Part of a small language model's weights.
Size: 11 layers, width 576, 7 heads of 64, 85.2M parameters.
Architecture: rotary positions, tied embeddings, learned residual scales, weighted sums over earlier layers, capped logits.
Training: a variant of Adam for these matrices, 6223 steps.
Each number is 500 + 50 x the weight over its row's rms, rounded and kept within 0 to 999. Layers, rows and columns count from 0. Numbers have three digits each. The size before them is the row's rms in percent of the matrix's.

# layer 6 MLP down, 576x1536, rms 0.045, rows 411-575, columns 640-671
101:547504591519539494546483433517440456528477582461550466366490608576545522495448594558492511402536
096:596494574482490532565464451432409493521491480548508605516555574516534457594548482401522481500559
099:514475554479459458376407519434458476445564470601565531548544493511575509477478460466537463460552
105:470437500451493469524498505490450538548553464453432517523439529547464470524520444621525509501491
100:449539542537457532511493440514522516510463475546566582534509464443479483497581549541570504614492
102:461446552462532502558497531475562520512481411574529631444542428531488461419434410519624479541498
101:503420581452515435497532477462543465540506528477469469611518458467498528439544421537484631478553
097:488567493490536507445444570476531474467499479521457570528478395568545472491531508512463537537435
104:433597487516498524506529553362416463542509567513534518502575503503508447504525493499529464526496
094:558555532597487531535486606413467553527517548473451542499520458419467506448416494457414484362577
095:480493429489481478473468606479533426452413551519474506585472463501514525531497509497533486488528
103:523549467633510564525462538478520437560478514489523548544449633439456588478580520543374541505505
098:429410552530429455472476620526414516559475403384478592517487475500486480478514485537557500455426
093:500485462435464497543515550471544480615453454604505544409556535443509487465531483454523510492473
098:451564571493415622477491418510542432507467564466430505534466498520477470517438490489541477528578
099:484524485463582514472471470440467579491547541545508534434492547503574512446420480541591542499420
095:468505487532629526592429563378504506502463554366516540453497543500497556479548444455530490514513
101:496484522461542487521417415481519467455481537579448416533516551490449462469516490618427475496563
098:531548459480552486454499490590536546545524470476515542433469522514492458442481549421496566528509
100:445485558465547454449505517549497526379462560442566526516461378485545475491475596548528594551516
100:453517571470524468527546579497475407608626535522483553514510452337554504396499485464450507398541
100:576469427481558491496567420466524503511407502579465510631454474523475622514423430432485570414500
103:468477509545551484536498496461422525433454528466459531471448417486446533458439454537560434439523
100:551436509530552489412453489474490510500495506539499401408490399463468501496510553395552562470513
100:500546532523543572508477449439454545426550485460528512553495556545525499537443386479450576450372
101:453455590456542492428465635499570553500400507593500464485479554470505510409572516500583525451481
102:477510500443556543489507503459489536456539566490480485455470500514478491526565600552471388551463
100:458441418509422474526515496535456513454576430519510472532463464519497552496450519554477454520479
104:547542490529494485494497489568494523567534651491484526472490428478497541528460528447504465451568
106:462448524476542456447447558462503464580502539426511478423523589440496542506517479468434417528481
109:591461442354477503504509439463438515527441517494502484467514553546480444494447521512543595542527
099:481484530518502423428462507655498497451492454499449482519534590529552514487440581431489500508487
097:454393569475425504451532649614420550575489495435481486395520462481495548519513489502555481478400
105:521505516482411537486422504494556474448616546503524516486485526443545536496634525529495605538551
096:491578551566518484536469540494468642442429462622481507528539453505497510488534527502465517478505
092:510524534433506487574480525477518508565541431383429455467541472511483496508464447536463600408506
108:530501492527545480440425504497550497493519561496504495575546584533443431535493504481468504531539
104:585651430500516396567429535485484592473490476453441545442458627456510539502447506455539584446473
100:513462583521472512489580527519546538489571533465524496511444450573602476472448529499382550516467
097:540477491546506518470530476444509543578562511580461548439522522593466575481358524483540452505457
101:486464505533453539447485545522423476638481500476420529488457484544444558527517531550513555617498
100:523475512460564491483487510582498468532466508538558519436464592454481444489432462512442525586529
097:453477491501579508413491516465523599556422490538492470452502455509503435524547436525525477511533
098:608492561518574530479569464481397484549550479527601580437457567480483436542577465521413470556395
097:485443555529505503542496451459561514456465450567500461561451487448475479535441497537521419512517
100:406463543523482584359411440469449485512470543561448469517491468391613429479459477493513482458525
104:469505515481514532469527415544519551605475499513482610508531556527543425545498492440615456455459
096:571498500500505599482570465516525485514469510509556472519513523554494545541532525575454454587427
098:463512530531421462514588522500523504499388573450550471579545451481494488606359582449530457453573
103:356506684570427487510536530594551485538525541540490504494546419559528435498491492444519586491504
101:426513540557536523526455447503447477491590492430445577475495419541527496461519477505502551533563
099:458455477498574477534440465506507490486483453524552491461571535627446493516575560518396465515476
094:473375554575495497533547543542476437513414442528561412507529489600496560487511583498580505472520
097:469534535579437319473625466496548443441484468469555527571511400508583494600413586453554473495498
094:427554515570512509487549531471476497422565451464405571592617476537533522425530395483550458562476
099:541479493501519530554540478433509457534390516565571387474457495531507472518558405562492503460508
102:445535577486504484529466581421419514472475550404519534363538543539548472376623457514587502521451
103:562552531523422603516555634527546503566582514518497445580562547481444609580422510509462464523461
100:469530444467607475571545508454515495431489483442504352551502479513430529468448432535605509543512
098:521604516546517516499467434454477493442493542526495439489477510411490507400594495467519443448461
098:407543476531498487548508504503478520556495479474537498487459551479413517415490481533539464471436
097:494283557516510432526521584501414479465513524470537524502471554541468503590498564479432488363588
099:528438534490463543494418542562455518456482479593488536573500476467519457514458494529465503530469
104:506447548436543452445416612412522620472404500498485409480556496457521434540478483491558482491555
096:573514403431559504461579497526439446453438543546428540507469600469462414463489487460397472466515
095:570521476497469640542518493525525612451511524565526491514460538493544428473596534542474606489497
098:513488475536556528531486472560472511484520582465441542541488528491456404586514418443522561492508
105:506430495482554541456504412440468631501558598531537563522483571475559485482448528483512400452588
096:568480416498510457421453369583510439503503515530465479601526508505454536437443403593523402463447
098:477470520547311618512630590415551508512508439455498593527514522492492497587460594456439531499512
100:440536474537515557405525473524447568594509496478371556500575584575522559516550569532555527585490
098:528584448503457483500551584595507502529570480438472556449547532580561498519535551456610538456491
097:492563538574536500377374539491410513490525557523483542541535650478523497489529509463524482462519
098:493503509488509486472485409494445486394455512601552508487490451487484588497473523494461457439526
226:522529498527496509588472498454465472551478483414518521539458500556481481528525496369504504564571
105:462488484547538429513469552471440451468405518450482488480548547505510510448411446484397526460491
098:546453499524525511476527412568508552561539529522420469521475548441491548521419452499480421525432
094:465501531414600480570513504502544563500433510469432427444554510588521522463415542448477474465468
103:567427518437446476494541532580536548588524468544478415589496470528511486456474519482510559410542
101:541474487492623461510497463522475471565512482479452492538555534552511555513585525522584489473507
100:446584516449471595487463516482529463420526530558574509571570518460539472568514518545468514433548
093:489467459504501578473408546439442536454478616550559553559463545488519465550448522432498405519516
101:465420516472484487496412393530581453516593601507518494495513510355496452536544476459547497486404
102:553604456543496414550535457436441454496488528608470460507563509534466499507471426517490458347433
097:572558428447446480493646444533566457438565580525468516444504575526555505480552537465489549464476
098:557524612444490465507374641520441580577492489486530515614454530498458498521518494522535484494530
099:494585562482514500516443532448534556474472513457369513557471520520481558466425437419478528379535
094:471536530532482412588557542494443521486488557504479436520511444561574440615474517452447583546573
117:511539532492484579482525523415519441548470587513452498495478542509577585603467435463599522478521
099:426482385622487452491563464460507563497496478473602572511472484561479364535446504476537510414400
095:557502508534437532494612575454576510472547460514574500526402508510588519456471512440442530558569
097:467517457483514483449605462584476442471446520447517560501530460454469451545555405449438493571570
101:524543500512600531403501581558500568516519521555502522536459433422511495475434545487483406518468
100:444483537446461450512508499491520478514511572411478469528388553422508609572466523458521482418581
099:351527460535521594484531444554446398524574512491539536453446491551514444468456537476518510558493
103:568543554506517419508335522448483570413556544475493567484560420546471510490482393475513584472452
101:523526465485508382475481530567482536493476524544597528443569548517485522552539486434517545413509
100:498494507565451543550422456430507461529575437543537534507525518428503531463522494474521483526456
099:499428463521540441598471512565528515464441545547525387500485498499533519583460514499510502455512
095:420519488464501453458489495445493527480419510484634429513482472444503495574549502523477528514433
105:485486584497484549517435425550563490444477444527412546505404470493526549423491559506489467543432
090:518496523474488552424574492468509508508365569510512501462472468422541526528462384510469468629447
105:540482539517531467565471398482541508539596481479496497398519602522438471518515439545468451537567
102:474572585537554513569498452540576487518629451489365531521539493515518554419561497482525523479537
099:527512547497516490570527551480498538476492526504512541540501532498447466540471542549536448455556
094:532434564510492449461454452535515457504480509414502464428431514511619511498454465485497644470501
098:435443491544538487453455498485473526459501526475412430483521534511477513575466490517529501458597
098:458408511497475461498517483481609479474486459449479405521537483381580543488440583477503413442543
098:558471446533422500451428570604543511455466503549491592428491417366467537477543452600575559503437
101:534513492499497510411540477539538462514521552556591473498610462468533471511487509439418525565529
099:488484463533483464502445511457501437567521494542516540552493565498456478447479495471440429548507
096:441490435494499580475391528445500539595514462446406497535530483486555498477426573552493458498495
101:541497415460623377671540418561492532506517569426506467544409525523478400485470517523582591496609
101:464403499556457518437387441443491503553572411555558483513536519537509522479524538533552429560530
097:483468513526492589543451544578540399633497467539485496511407479475359561501541532526474411568431
100:443540537494538542477477450556409419525470479476412530570517455465505529527473420490500457474543
095:522580454433487559481588478497468556519529456508529370557575590470491470509561536504545614413536
096:505441485496533519491521570519504537559501500456480436540466484581521516556513456537482530520447
101:524529607492513600471490457458527469465521553505420509449556572572534547462414434469478561506480
095:512556505458427515389413605457497412478499458571471499615572458506469538566474572573532490503487
096:401527571526528514577571476456549547553575561533511481428507481495587490529600462433498486471541
099:480422466530491482546499469559453455530487442472403503495472512547485433504501543478598503490391
102:505511557417503479531545579513516492476601482496469559673443539429455499380523605483537454436550
098:489448545514585519534553499463411412578603499459500521483480448416464427494568563468475601566436
101:553424554520511362570542449463453472460492507499444509426469499512504514470539417563515573508468
103:474526469458438503481537463508485452544561507494500514551529521510520475487508522531567452535404
107:575468505565501493512481640573449519530513513508413470535462598511447578561426501524559427489481
099:523459411493485521560569445543454407505551402524521546521475440547493505449505516560399450594502
099:564525549505481470519464401503461503484576586491527483488478558550508550465536478514511479485476
102:513500460497510503525548411570506412483556445525521382544500542522521544497537528628541540438518
101:517506460535495425492508516552391478485432476517440515565563483512410514478590392478543552557402
096:517518509472412487471423480538507462504581576543435474581575524441440441460485541462530388542443
094:481494470501486383458548499429485486520461618529637453407493503489549436480383537493446509444533
095:568526354576529554532523539520489493516481549498526493450526559500492504487466492527580404518496
093:436492589442427561476536513475479508534536570575527544515485600511561459509549558418445486499517
096:517529434477472507546537431472433467478484500560565417551480438425447540474483454603487435502508
097:437460403460482443541428474566352490594520504511469554503476486527439460445454451564497531541459
097:533483513519509528498488475465508555432523450517415488399447546553471538581441503485460490499508
104:498482512460570446551491533533481403527464500605441444528423506516530512457488454597461481568520
096:542585591465601513570537429547497472500505446512426461461491516448534452541492532456486501461555
101:480537522459436529555497448589592513542569486508491490504457410536429543494569483515422532542481
108:482549474549532433547527571506435482483583645591541498461571447553587494539525445455466525474455
100:488577410486507432548558561434456420496498526499499534485515508386423405446503473501509492555396
101:489484541490382481493439523466546428485486537495458524545525419563444456493578627506428467503434
100:510446451530483486482542478506519479543496548487552491558516592503591568534511533510505433513485
102:450545468468445549431464568522507433446478539399489546554579477496527506625519599405493535486416
094:561443460520474477509547555624487431525473610558497494482363537479470505485527594579443534488452
099:475556357506474490479551589591555424446516484466479483496532542579478512519534570511484477506474
097:552548502514493460463493523519503535451490445445492545478433592464503454501535550474606492490432
102:538570481555390571457558566535500519468531412478553516477500516557541486570510497545427429522511
105:482572486495462528522539420501552488560520523408504463493424433488480569467443491563500386530549
105:486586571460534499507597475542555455469536488551548525538525542515540548556482573553486539570515
100:450502479480452488634465495532471429472506465581489507489511568482460417570532532560442515540460
103:489502491505476445523486438563418457573563414501481419425461473538501479461475500470434467501570
100:568527523361413590487499487448577541408522539567487425478458548443514402491517540492531502335488
097:563523597419528470427542493561532548480534543603603485513453588541596495467478482482437559480420
098:517481490505494564434391489461471637488418570515476476561498470479488488591585485489472519557519
095:571482583488476438516490452508493507556504491549522412485477506532469453506453501497480545439572
100:494570475613511493462466626414454569454456597484493539448563524420537442540516538494451517507563
100:492519534602506464591557520575447515509446522470504520537488555424471462499456488562448504628397
098:584486539423471513427447497421608570354566579549496496418514520490427457615497573469444559487492
098:521468445460421466404525578514448451460437457465510460493535460434433457475527563485500551512550
102:528489549426465459565513474499575479417517577512479531410505592505512573563428518526472524483520
097:464543510533470467473532468570385435549454446568492393446470472460440520461590493522506562417417
097:540471603541491480439516501493541438490495456524476524383530440452493572456496462443454544419511